python train.py --positions="rope" --qk_norm=false --train_tokens=183400000
Each number is 500 + 50 x the weight over the matrix's rms, rounded and kept within 0 to 999. Layers, rows and columns count from 0. Numbers have three digits each.

# q: layer 3 attention query, 256x256, rms 0.118, rows 0-115, columns 0-31
# k: layer 3 attention key, 256x256, rms 0.119, rows 0-115, columns 0-31
# v: layer 3 attention value, 256x256, rms 0.141, rows 0-63, columns 0-31
# o: layer 3 attention output (transposed), 256x256, rms 0.178, rows 0-63, columns 0-31
q0:401499477419480553529400517541597520499487555552474597566463539466341681547495465446488619490537
k0:601461442482525523430435508563562497473513525494497499503470457567533511477408507471466452513430
q1:532501569454460462429450579520439440509539421407593512458484525550506490556565526559493590496418
k1:480569432429517542461444487496565487507520521425559460498397467489486591504606547508563483508524
q2:532602528599452457463519501514474498536582577540459511483612459551602406469530460535510426526562
k2:448515569549459421523539511471458451561515377495468590470531435395538480462557496579501498466503
q3:510467536520583508569450467502464518542416572546531577506504452410478524544393482417457501516552
k3:500492405555514536513596506491413472533626505472472567514565545526516493434581486557431555578503
q4:501553393437446528513520462576452583567520498440549492479452553494464522509552561445499462479562
k4:571514517454550502497521503466450450494457507512544518470518558525549444516543421460487569624527
q5:500562538420513604483526421538426520494516478454573476510496545501445463496515534550523493422471
k5:480621502534471460504491401481455510453474582463495473458538475446466439538485543522550460525438
q6:388338465485486418590489536556540441541515509551424515456509452442424494570424426488499458603510
k6:514538500539522541557553419457469478542484467513445555531560523416465466400480556442505523451479
q7:432602468490551420395440497551502452418449506483435533527499537595536551535515545526508440547460
k7:532540541460431524522518507494540435479564485445520459535489478414484458575461449398559485509490
q8:533502488506405459494569521478500391425505452443493524435598547444480488554652500489486542509571
k8:471481564424611398444533534425518529569405566458501460499565550536502459540563556509536545450425
q9:578523441489513554498499510458483459482504537502547438538504467516550468525482437553494520517541
k9:542485477512445487397609468520530483513473470420475519553556611451445585447514496513543501487485
q10:502510519490476509473515511494526554497458483494514394534462538560477445461534483540527548442434
k10:516505540524518465559507546440502527524503551482531527462567462548547482461495439453531492484491
q11:463533456480448362520506531512555529437537427487557532450532506595537477458573465478615524434595
k11:570452521473431581470555517561467559477602547509448443367546541407405591560488522455449532555471
q12:523421534492578505500442554523616512544471404430447473505489485426491542535506459469588440520539
k12:438525435488443485530558517474578474536473605524470546563534395483461495577490462472432510454451
q13:549455475515517443491534458543492509517494520549563437453469495496538443489547509580564502517496
k13:449530459485523497454529578566457472538485536470451500446527491525575510548580493489579548524506
q14:530526400450445491515488537491467439550559516432419510496555443509441460495406541528548496476477
k14:519455489516487497362506546547521373570452532594541520515521529466454488493565402434460516502507
q15:559478438528448607505562544478423476489480486429595544494534528562471385562531503537514529498500
k15:433495441503539558491481459498510435494403444456540415503468557448510505610454475525497542420513
q16:466573544566541422495577419508566513559451511517557459566452506513509496506572502439436500486390
k16:497532499409445476524374538487508509545564519553491533531466491465446493512465437433455512449609
q17:508629453491363465502486496503540387551500424443492462420529499484501430523517585525495470517647
k17:421463510507473539475524480575580512498553517415456515583502451508453583430447526522525505498455
q18:552470545530471599499532386540401542459564571508502537487504536514478504448575578481471497588561
k18:505495526531497472515536539574549550541581445485503453469351561488451407451465505510532514534397
q19:547467524510455483498516437542534454457456494554566567477495467474562516522380509566493525528514
k19:412566474545526499549472577533585568440536480499515562535543515543462424474577501523449376390587
q20:515539532489545555475486517489531586530581516486380538426572507518535490412429512477523389459464
k20:524606534579610558508521491410388428480366447532475432485484510586504502539567481418549490505452
q21:501549491507500437464470443487492458438436493540450543519522587411502375447462519511514550432549
k21:491519538563443514505522456659506495477519481549531497492521439538507614544499556443430457543411
q22:440504537402440505536464480491466459565424455501483437539511470491462493466608520500545442507521
k22:483465484493519512391596471520479549557517485588575546551528478521447485554527445470537488501502
q23:438482502447401452529600491517526536544460502425544490618441490516490532535497522612507536547561
k23:455488519536470514444491498546513481466491473475578584502502475509496476453529441465462454509584
q24:496561487563470504478510471593557537514482509512473554518488506499496497496477519465554420427590
k24:500403530467536446458496540420474458530569416571534486482552600577508505611513439554484558505438
q25:466426528576477583520555493562443532534484492536523494432432589427444560464481541487473578484502
k25:516541597477479524512543429427572508549429507533523519521529459478527517544519534575555438502595
q26:476487491500441536436507460426464568543531560525467537541515454404470493439475504601517410508464
k26:477521459485482497545510421474483511488545519524485456542525597482572540475522482393575533513509
q27:503414531417547449553454426500419509583472473482527448532545549509481611502483475479545528574588
k27:458523522560455589539507461575510552444528473554503544587485448496617457512603422523482490448565
q28:551507450528543562478499582499483528433526555477468497477510487532562534465469506447440496482473
k28:559503507422493497428455496511472489569467601525501485550511500543458512577519509434543484591437
q29:559549506539562492567487501504467483479501491532548520437433498446534490493566503453428488541574
k29:516433514524482510494464521447447480500555581509508539527558512522546435452466511527515530454476
q30:458473528487502499498548490408490472582541557564413507554523498598495477594495608460533439499442
k30:475448454503535531412547589496599553525534534485582492478490497418545525433532561506490466451421
q31:604525498397523441478428521487503540508550540497585515493511523442486453440516550484507488467490
k31:568540527523517412479564502490474532434530534489551494455567456507476460535391444448413539568511
q32:484607554457432566548491485611528552478468494525509515502512473525505484586494504486541599456541
k32:513464530491550466464497489457505500537493501531503536468482449506517482503480455538488536544536
q33:521496436513406503527639541433456460533508394450504489487499554557493398514481519501505498453484
k33:479545528482381477477456474522598435530470600516560457442474527552470600551459506508455485561423
q34:497545447541552487477523476474429544516475514535526496539578486489566503526545483537440541487508
k34:551422534496405472511555556513505410533519514527534478534518512391532469449425470484485434498525
q35:436424543546453412518538484484465494493539436619431481512555518543454518431491430487467485548586
k35:484586462448473493486488477585492523542535487495438523440542502404409503586474559485557465532476
q36:475531528468437517469480542608442481540443512475515526575377512502450480506559546549430462408634
k36:504518500462556407497511416549523485462551571501484498457541490459417518500509455456509496579478
q37:498534501554508471425519492560464518545526597550459412473434509498529425549442538542562519472566
k37:475525430542475527455519494629541495485549490461558523538480541552460511453494570511459481516550
q38:531428525533457511447502526551445466503447448451524491589547557586524522549556514445520521522512
k38:444480480504446510476496568505550502542488494611549473473501541443506570549547460480501469462482
q39:447508511515548489515482543560530501487540501517516488581541489490566542419554542421524544507568
k39:452518573492523475571441409556447443538512518352477473474457522527555405538551462499403488534495
q40:453507501538471471524551619559486484417546579523626610489443495613451531503474541515562521472479
k40:520457506455516404501565513549529479515514411475514476469479463473525385462576493474519517497443
q41:605513443492576529502580437471554406506428538413402536451464436602461410485471482522513476487418
k41:505457441396527505542441466476418523484558553511487499448432561481539450456395513536513526435557
q42:471493523432585473505571497466484497511571493462605452501538477477518514508519598446434461458501
k42:475461533513590521407472538504508494456559556459545492518460501478437527465509533484437655597411
q43:541510476490388509481445597566486416617541523623526461419503558383475485466526577474441528549517
k43:424421566531525457562509476417505540513478532479551463596474503508496560430581511547504472470486
q44:587540524503483497517479501482435492413600548542481463561517565534541553519485542468537492569484
k44:572529471504526411489545506480460503457491561459478490562515492531575451596494585472484436499514
q45:547506481511473471456509449395493434501446450469499513502514517493481524539469492523523486517527
k45:557543428488497453523515445393448559471526514463602552479516377469528503546481525446516508491643
q46:531422497479576553553489497371484483362455568423427430574478510479439458424559550569519492523446
k46:467439550511546441529469493527525507482532395469476544527546548480551441562513499470524557530480
q47:427505565544449357538515448484494416554528551462439470479524443498461545542521506466455481400508
k47:487512509565531460492528472494521457528427414475453447552486469506510531455448490494480444425405
q48:434547452426479546512488508498580477541358491477513435501540458520511476445546451492473511524551
k48:479466506468489532524481506461540491445558512517506526511444442460455464547435470425517522398426
q49:521516487527566586512558477564490589529485504517475449569549437520520572482508480468486511502516
k49:422511470491644387439448505470537473528577517461569534526618501533487541530496462503566543498516
q50:442510469592549498521573615477535565567469475540470419526494489580431465514537498504487509433508
k50:481473509544407561521446492487491452534500451424454489488512512497491486404485454455475517482366
q51:523449563535436446533571413486496512485482460476465483512494528465533462505507460543432545497546
k51:523542446443577509482470528579527467481462565464417464498436555545543553496499493476500448546591
q52:499534484529430483521472473475541416487491489482503433453479491418543493496490528608503442583393
k52:457483490545478472439522422509430543493518534477505527423500419464404507493505423548589535471498
q53:493492362558539433608533527533567465514502515529474541512545489460504512380396403507508447496546
k53:566519623456488522513534493501431440511508537445486510488468442526392573558530495516484491492555
q54:488526487600485431455485492464505609516491579471486427527555484464464511423544616499481516547532
k54:363570520500535557551503486655499455530485511525519476515549519509493471509495452496546529493481
q55:479532545484543514516500606564403550451520529540466456511448510494507540521531562519488429466515
k55:549510502540481489419542512507515533513507404505478485488510505478496445463468430481545528546491
q56:413554551492400450387552505470473518457529520514577456521543456550601505454464488495508544628494
k56:512497423507498511551465504502479603468468511471432519462507475496439477551522457423515541490583
q57:409517397529439533488524520492464482519518394514410498469499433481500529513438551515431488583523
k57:486473523462564523473596509468450475476490426530441486510550459452454520435509478514518595500459
q58:541528529507503504513415514415509419523545491545522430438469569423502460499490431566526538512502
k58:440487464503506481478467517521449526473408495560551522492453501535527452493515567482511401525485
q59:456465484526416496510482469527424507458542545469490430482547523543527452463463517489566529512495
k59:460452488558455467508526455565536515604434492504474549492498541527484436505497482576514522533524
q60:536415484572519517575479394522454492477443437573496363503463506511482563443543524518480479542463
k60:452535529405497525495528618568535570480454518524482529463477442477462513476533441572543518494491
q61:523502496525587486490546473499559583610481380529496555451538426441538467574522476520582415527448
k61:479498481486454491462480530527468415542551554517567489533558485488420504512492506508525498481508
q62:554574549457408537463551446477475528584499501503395508543474581420465540564584478413510532519510
k62:452545505521524364502519529451423465446555476527543443532539484457505485501494457537489444552566
q63:531546534450530487587523527506560574486545541520496499491576509440441454430522512502527473466503
k63:505500559425566549490543578481489451514506504489541539470417533493539523484545518484450490494526
v0:497471537492491442568462489511401443492376507505532491546450543543503496412532453519481603512463
o0:469474539557606522505518447518551480475451477429541491557506523594518527537457517541534495457513
v1:515519507480590435522473468493485549561492504471458407566499484489540536584522544475503607472465
o1:491458499446594559419533532440503521485532505473528476556459446411458592484566476512560473517520
v2:455445495377482459525556494534458581498507462517489519545438555485590539512460481472551516494481
o2:434406526441493475599479451553463505569503478518407569471513474430443518487558563549464564485417
v3:525440577465564487483304480562542547594491552430520506546406489452465573474530427458482560449590
o3:573581545456557590486406519518528462488443476486517357410455534389541560523480442438533635476491
v4:453501490504478490510470427485528524518473446474532472447444497461505541568390515584531406550482
o4:496542533483466559472527488573537511495491509577510514369508421483582457523328543572559456504556
v5:579440487494544478514609487584435507466445473601415595346480477484546449592475424515452338459460
o5:470426444594530459473446509454588540497509523522484611506497526514511479489453374435580489510497
v6:441537553523500476478430541531510602473602475517600486542486406516502586560414572490498464401585
o6:482604551437486458475450578521460535439554544389544503479497451476544557491558508528528511434415
v7:590557552438517449569603538526440508525484431499483464577449462472528500524467539530524520423508
o7:549514534485517490397477428511480584434450577593499538502595442551486503439577523513521527445508
v8:451530520495541447476465366534504389443405510611471494458488467493408410525487418486549510522503
o8:519444509520549455511453499494524403536588489576492489455482556341414437501455520439572488454503
v9:390499382544411519450521482498488481510540536499471522458535527632525473524460535478423520504456
o9:447406443543480532520509574482427485509521493531486463473576473532477520485425546537467500437521
v10:522500501482528521444487465512509450527478471508563390584512503464450498576581450605535427528448
o10:578603445498436454466554467449618490522502553536473466537552454593609501545547516567568491484544
v11:557574482512583523475512523463503488427552439438501609458545535565516493513524572488540488482529
o11:467504554426460427493468566460444554481534468430507492467422475577505395419392613445454421498441
v12:518513473567521469537430526548522520497538524592513478450562386483476550537446558498535492527438
o12:570560508517495450501514443497537495408508554570479470360408547484430558478472417365498467463389
v13:518546450555532498553558495470528504480536346370503516539509445575495411532572534538497561510479
o13:550519539535470474518546516513581513529481501550580429574514455500568393514484521451504475544502
v14:498509434638399492537479515484548473421468548402506359431516448520546436495501542531517513519435
o14:501561377551552501533533599487579517457466506500434492529438491506568417458503476552569452440547
v15:575434525424460514475538498535414509443487551532500447465531501490529491372515439457524562436436
o15:555421479428499563448388474476504577539371504492505500511476531460523589533608518547571499493493
v16:428385504564535468511439432412532393532544514426526533568530494528403503454457477532469518447499
o16:545520496551495514483547480548473485453639433463538457546525518444519486520487472499507500556528
v17:531549575536456536489425534550464397325502480511505446445467487459514548532511602437505508475427
o17:576542501399535450458568510480516469590485530584526477438468509516510597542528519550456497506477
v18:453434519528520405450529477598461479502496566518533512428498555516481535573493526491480427542527
o18:572497525493595497560454521510438497436536493460501433469416534518468405491420489479446442557422
v19:578464508557488495511636522624496426486575566577484467505552482455475408417547477510546518479498
o19:572483505468509481453508413488467463566514497525466459501562492591397494506467539525454529483411
v20:466543489483590487541467495481399447477514494583546582384497480475552503511483465482476533435505
o20:420453501455577522520493486578484487525591478473491543453534527426462539412407476462521493439454
v21:472574474546530491508432535512541431442541565534449565538492476500504528558482533398548502518481
o21:466510447445481416521593576492450484515480456451544493514553422390534550506526425494502474558523
v22:469516543453558535543485587415554461495504439501553549525509484354530472530443512456485510553523
o22:455505444511458531498501475528555418419526539594518524523381534584492522445550509501439432563548
v23:504443524543511555437530498480510492487452481495469496447572579459533522476477577417480566539397
o23:491503408491611610578529518490536583486460456435505393444424622530498493446506572465419533454474
v24:487475517495492459429492355467601529663420554445607616530582469458520514484469420445571415568445
o24:538537481509516433477537483491545562446475490491472526483456535537524518585482555433470483520465
v25:546471447407612512494560537485439550391465507474429474466500580446454550460497449490465434628501
o25:489511438544558443438511439391465518482454437471552508530435529529585501455544538479521469617471
v26:522495552497494455515570540575494534480446463500504512394507532518477472461492463540406440486505
o26:498487480568515501479503513497502409451510346522531490533531518507397509472469454530522479476495
v27:449465516598506466482448525529590476573469479484525501442511471393501501515493461501639509532466
o27:463585399473486423563550454477593455443487422497501414486440477426507397508587563529499457466507
v28:504459491441455444492503620484482610441482470470372542546485501550535462542495382528484481471449
o28:427516509419542436490477397381476507561507495502338579506448470486445492556434442531535449573529
v29:458487432527497402576517537440538365605464471485492522501553452506607520490493517509544536521526
o29:519593472561594471526533451529529428581519446545518521434453423570483421488587496414485530495525
v30:505508539488525500462520463444531577520488399490527447495408480475431496506528544514515489389507
o30:562539494444454487446440469453452528507465554453494457555509494484433498468497463497517508454487
v31:492413539580526481447469504477530565490516478487515490499494411506429551635534452438533591470505
o31:464545577516565497497530423462538471383440592451452485544399520453458584477509398555493581498377
v32:522520439448457498564505507544410583545423437469509575584495541457584483433537444446434566522517
o32:535381521437540535492521579456498527620424491484554514528596554565480498612461483451446498442654
v33:476540526553541521509565497566470474378494515458501583504487444575510466547598453460509485440545
o33:492556552517563517504542513464501501465526604572462492510505553436547549485505473434521518621548
v34:519530468453495515465570540486499405516542414509544503498398461416584496468517486522469541517456
o34:520475537454482502540485385419527501471470496539526487515437561566454479492546474500494573436516
v35:517583599460459496601446527548495416468584388452569559477478525435487513609534521498497525422553
o35:522537590503551606517520514508453489478461445551603496464514497399603511553554514531432470447607
v36:608523471492466406426425523546500495428480426508467502479516489526491395467516570410595414489473
o36:583525446594566480530624395459467535498475513518452469482479519483550451431551510461472406422526
v37:574481508514521541485394520527550463515522569510549460544550525489588517540570427456507503496560
o37:479491525462535571401519451502487471436537534533504474490491481509520557542600501490521511532533
v38:583519491555494489448390423452517540535488445498528492554554422502323544488533540457554528573531
o38:611602473396592461384514495566445493447464573480449338489464473505566428606551588448513548452340
v39:501526458452461540505387400397534416405513437480413472544526493433613562436525462651458599477527
o39:523529482507455542473452517438489417463429449525475408438532481555554494444434473505566554544560
v40:380453567556526529516456544444448419460490559472494441453426572395560512435467539666496538576415
o40:508482429552506594440487492488500458572451556599501555411551566418501507410469594575503593569506
v41:464564454566418373507498538553450500670502535461353495479532449520504455505472502552522475484474
o41:482532576440388415543474531441528490447472553494436613522471413506378458584537436625512479476509
v42:490454489501514484557484508542485429585539506532480542495480535535533535491501481532398583496459
o42:521411500537495487517488579550588590525498456527544537491498477594514491489472443506490577460490
v43:491441486523437434473537599448527528557570579512441553536444445478470507513514479512452504555572
o43:458544447535439461561544524473558476498542557537482538505509470526438483545624525462586568547474
v44:437534499480439524525490492480522467411486491501550415540432531447591477551523620517480569595493
o44:474449446523539600575483578453572486484482466429514551461491394475527512457470512520496570457466
v45:437472556502537522533492537458438536398451417463457430544471533469568499491450513495529534543527
o45:462408511507538459459482487490549469499526423509481558541484522565607472550596446551439551480465
v46:493536457502460512485430575514507482526566525470431514506489532483481427480464481523515430545434
o46:500527473512541481452344518487468572498521406532443508458497481499463498462383574602525450553495
v47:482558453545496494544511519448466548598459468469483490540480530447436471514547499488502419411650
o47:533524429544627415464429598515509477545576452364536489447548548439475431443556412515443498311461
v48:505567625479502604538495516559423574488421464446482532464444487487463502455464484488584561503480
o48:580602510437481532493490549523513619549525469475512562536454524385521533475500447472529644480467
v49:511531494493458483461490526440520512465575556505503565517564502570433443540463470529541457470459
o49:503471494458519572443539547444398484511533493483461496551544492399434454516459538460566422382464
v50:462495504465544547501533545663445515457480549428513499548589527450448498484406516520505553466488
o50:541506461522522534502496509507528486534526567485489513539485483527493570457556509475514529399461
v51:411548518500481491471585450459470480469476445445458512497490448514465523502524502552519452463532
o51:467484483469491433501579468552490475542451557462470518421572447538501497528554481493538508540570
v52:447456514475402455551539492583518523470497424568433451481422499489458470488517514460477503438536
o52:498434482507446455476527561529474503468567501539505539445515361528363480514486455452501575487522
v53:589480397512409450517485574491454491425513456465553562439481543524579406444587532453463494556532
o53:540391495419490541487432574512460473510522449395548489543549516461484456531433545518490450449549
v54:508500497450486500603496468447469530429494455493580495445497466443513565594540496541565490450504
o54:401435481485538496508430602454481517504482501505490484438530555421476470526479416432514549522538
v55:394416403566426390471534449533549515456531544454482488600497588429560428398462494456571498490506
o55:446416363474480445528489458484578524484589461433451543566498532558489384521539433508492473392481
v56:490583526461543503492478581551496519526616564461539492471489451467479519513456565479514547434370
o56:451555614471480562447507529537449534448538506485442438412490488493521539529521554607507475484386
v57:454504525524426546448484463475436505553468517409435481479422444472417503432553467483548492592484
o57:520602536470471550442457454477589532389497541435598495597435474391519511526484585551497532548545
v58:460461463512599376517572397516484546527499450561475592618501460522445442489541476516543472490527
o58:521594550535553288481563442515484432463437425501482559583516455450449477488535461418499554470509
v59:473472489533564501524475454559517423477529476455413468488512393511525507522532498518527576509501
o59:469515533503492496463470504469539439502580491432499469399501512628472488529555401471484480562513
v60:501525498450404407511492546503519510473543521517554491429538535539528506501613450487422506577521
o60:491463451483465488557522466500518488488470452574529599475517514470568392449506507498365506474480
v61:491518491451583501508494508544450473477455553518494408467503355552425503498484438517525486486446
o61:509623611598565496510422457447459439466513506453432497462510517430431419533501504533524474476480
v62:537537435528498542505573435585467437379555517510479518444512600560490556475497503451500512518528
o62:479377462563438493514597539535505459394538449504589519534509546521585550455526435477404483530499
v63:537564451485540547509525509412520538537574457558552544422532464521520566514645530418497522446551
o63:610558476417559502491576373552403458525485485438510452397539412469471521492595517380427462523486
q64:492550503510494485493475496439514483508575470520560489431539470476453489521549508555517496467545
k64:473436478599516466539471504534560535561497473486600557404505527431530539410549556472493455523467
q65:545503470536400471555583499554453521420455466524475482482506508562592422537488506480510508493495
k65:488422482485518512528531551542501498502469496473539518511483487448580461451472543499522435512480
q66:503479554414531554534537518476472528462440437474493558509492504500530489506494510409470523426492
k66:508562514448454484514523509470492533461536495478468521581511592550437449527569491486419505487513
q67:531460446475463538503534489461486555563447482526466556473498495418471500438525474471484460534495
k67:517545447528452488512507517546482522548519535569501512487463509465504566445510499455509485470523
q68:518545523469564506533496496527518454397523459492491494465455498500554459531421545571518481462497
k68:533539466436498537478523465502453516497568541489433487572484452459437529472520589541438546535495
q69:545417524459496471519543527480428483526461490521501502518556489483519479415442501468535508466497
k69:486510423522472549506464524535539499540491454485479472469494539562590543460478530529563477537507
q70:550472484503516502452483603473501532550518437528506525492455470486445516441514548469491484525435
k70:457456494557524476524476505561503477480512520522537560418500492478449502416486507525545473517509
q71:475569415459566556509469449471504482500507576532532481445465557502472464509503494502456477511494
k71:542496513505510492525492509409491533513532523477497524554555532478453522520503536549419501530647
q72:479489545546500468534543571473509510471477534507514487506541601575530445536494525526558519485520
k72:534531456490505527494526584512467438514538434444447490545458516601580531549477460487541497462539
q73:514491535477508540453517480520456479452427480496517524503588545449561476450474458444513482451500
k73:456483506502531562512497522543522527495475552572506512541486463523590449492522526489549437529514
q74:457475434502493434527553528474528514536461424550524532460555492462512529497479456496553503511536
k74:574613521469460478470590524552476495515464523482551555467553503484460460470524499548525533471644
q75:519460470549430452530516448573525427483517530580529431512489527508546534515536497502511513468567
k75:495535498447498525491476454470444494499498460474431466502473507578437502542499462490532561488489
q76:517461571523426539497564504515535427554493515531508532494499513574552463532500534626536533502508
k76:521452470428541537527460491508517512515543515468478509514494477602531474537582515462448515456542
q77:502548509504532512408392471499472486451492483446448488483461527458438534515482471534440514496506
k77:449470482504486511534383489486489554475423493549414525598501498467556421465544526451480557567528
q78:545438390515500556500422507462440539555491515388541510526515510391400570395557574373405491491516
k78:360405534548532453538504470490517506484463593520545510432511525433503504442528497516421505542471
q79:512499464476509463505489485461493503546450569541481508447478416502549499446463484540514497450485
k79:509541451452464532455493457462507519572484546468539470526530521548524484584532452533532468498506
q80:609563528492467520544464470463458498499571528497603514486373504476439553427543558501440377473524
k80:477529427502551449451524467502526485444557498530418543457481496417464459376530489512355509530588
q81:519491505410407501475453467438491578551552529469464561468545439487446516502541536520452429465552
k81:582521458464508519464622509538490565589511434510561471497566495455499558559487403478485592381491
q82:501532507520483536531517479465392472485532500511541490455476492521541543522492344416478476436442
k82:477442537532572379564490495404418515432501629502486451504510400420533584451533529487442499489514
q83:575530513499488503493520443531546430417471571567530521420522505430488464451480457493478485565509
k83:503509472413473464454471395519416457518510462527389516526516471470464522523487586476507516361472
q84:446531513571558424539414465478462491563424541512619493466545470452453526335500480424477517511533
k84:464518522453618480457536499523561514526483527421542537524500474501451424512554469582532516433535
q85:444564577533390497519646436484449540439478423396531515491539505442545474546571411514476442632561
k85:520527482471535588492636475591498518489558570429517523409535501416508464467549446483552549456565
q86:506478450489386502556473522549524469507448525565522495530465613584613447586540509582537410474483
k86:541537405512550487470484605520520481503487514504515492547418553466488476457509493542562381445561
q87:480519457539448497506541548486533514458544547507545372533506431557556503470487490468475562526544
k87:569491573452570413530449434409571487573550447456535510522486522511537485526488468456574526456468
q88:478448516584570496428556469537554511526457466594495502444529527536601494507540460465459505424469
k88:454490571575478496504594448558463476529540516511504445524539525448444472413461421510459509522520
q89:532494540526541515453500496516486512438567506520554460513453542541512453525561440585499437435519
k89:537505578525473454604432489577470528407482464460482510517451524476443412493422468613534532516490
q90:506428563600487475495523478529567498478444490593550569509528411471498440433416523554462549509497
k90:490600484373450468467472489511645488468542522450472410444551426512424483428531529546442469532500
q91:469505479533482535506573525445504459590541475502472452449571560520504493617470478489565586476532
k91:431541454522552508504444506504544507523463530543481551495516423528474525412522487482507556438448
q92:559484501510544538501547589584444452479434580500445508527483500524464509536461462645474522521593
k92:529517468471582447480525493559511534496501518514519478535521510436459451404552511501430537532537
q93:461503552478563557525491524519470523464478526578473434537448613552475566509506485469537494544525
k93:486462488524482519480509488484484480524524421467499390473432532477512593447448541438546574547552
q94:523451583442614617553503612497442497496464637561535417547482498563431451372486538394512553511409
k94:361459558466517553486424482520440496506455559505540456617528541403428527504483509457481484523468
q95:528505517482463534510406463477436545479472510494474581493505531484521593571527505448468536524538
k95:487573482456522523457485523576494497503456591523459486565494518494564521436437434376519465515504
q96:487495416573506532449485417513516458433443559522483500489561520462527529515581466507553486410568
k96:497518521525572537447549558451506525440430516554471548520536497533546497429530446572509527527531
q97:448473494529529538518456519529555444594442513527505436411459542474522445341600598520468465482546
k97:568523592449546613522429598616530503475540525509521426564441565500517503517496509511446510486493
q98:541527480564460433497534548521504540579643408463521467498593423514508468522556475521433536431440
k98:544552549540373423480498387468496468438526483487510475499589464538468542534475429554597535465425
q99:531537510447525539609492476390441508550469526488468565403536499333477582528505531472519533574464
k99:493490425525517452457454556585585508481504523463478554443528552487468471465503580530456347495553
q100:475489481472467496520533478545538450547438467563506480479423507516502415540432451443541538508461
k100:615555533571510487477510590469510572554478477465541628550543463457394448506529501516507445536567
q101:587464453664446514473452504534440482458562490453505442451516577494399482593502491518557577513471
k101:521505459565560426455507568462438485490463529507477528537486512547519451556490647513567414443518
q102:494463443488422447526460564433424501555475478521469522497561506475494465442596529478537457488618
k102:370477517481500557511545514476462564607479593510448481373579452508435548485519464498475545541533
q103:584489479484455488440509397517462495493470491512617488472529470433517478488520528427504471561446
k103:632475517399418515501426449476457464545547493429490525579513518470453469559506488480513457499437
q104:531503527454565476517537542559485505504489548545497489534552558522566458409424513489460444465556
k104:573508530467481488415509549414497457488487504475502533494540486470474439461510545479529534451502
q105:510458551459421473535509460463481464544581512407552446482477475525499437538561446408504601649496
k105:406385473567566610536492474465478465532456517469494586574562465485493554576494568425579522597503
q106:434512516432516533461457518500496595513619505627402417428494510467446551423486527576429497459462
k106:585496514507599474558567506497484479402485529523461502464490459479442477501468505501503499491464
q107:458582461554501545445510491537504477628551434463489478543502562524403519475535384541561485454493
k107:516463458617518444495447491530476429464514506461472459509520488564449541539524501496570526408510
q108:529475438457558534573592586381535486559411481494487463561503489567468481512459463414485532469525
k108:455417483594448487535459522463429509555472520444492534474529504558573514488527488469439517449475
q109:462520452554418392475484505516381550518456460488522505509486468417445483544566455526458517490499
k109:501594470597449569520526551497444519445502543500504479511497516550451528620538433552422493501475
q110:421540476522531446465441501504480613523550580534394490599548484508518588544589412495458440532464
k110:497533515450544481452462466488436532404475534508455507508600490510492484647489515492523535505426
q111:552467457460433475516497610461423518474486528392526533441476455466506570576440471601483514467464
k111:581473496508549542445496512551517487494471502439504493438538498397544601504513391503557530452543
q112:565586584396533509536557533546600487451464676609460544547529493589541412506439462512568504569552
k112:501543533467512561495448435506470465554480491503496540572458496541516510514575501469510460435523
q113:402495499423481545515484531493549435486524518497553557512510584593574485487489440488546488588493
k113:414503511490473498439531501553494487464497480529555504405511572500529487562459507535512520557544
q114:522511531515488453471492444528520470550480454482516605506443509518472468438525521472469532387521
k114:528486563550484486475466569481507558520471524467467596555514526524584504474458499482497475478494
q115:465518530451474519565524475483510527476396541504478607576549487514534545460482504512493529524536
k115:534472443476462498491558438468546454508532470536452504463461512407518514542504544557433478417521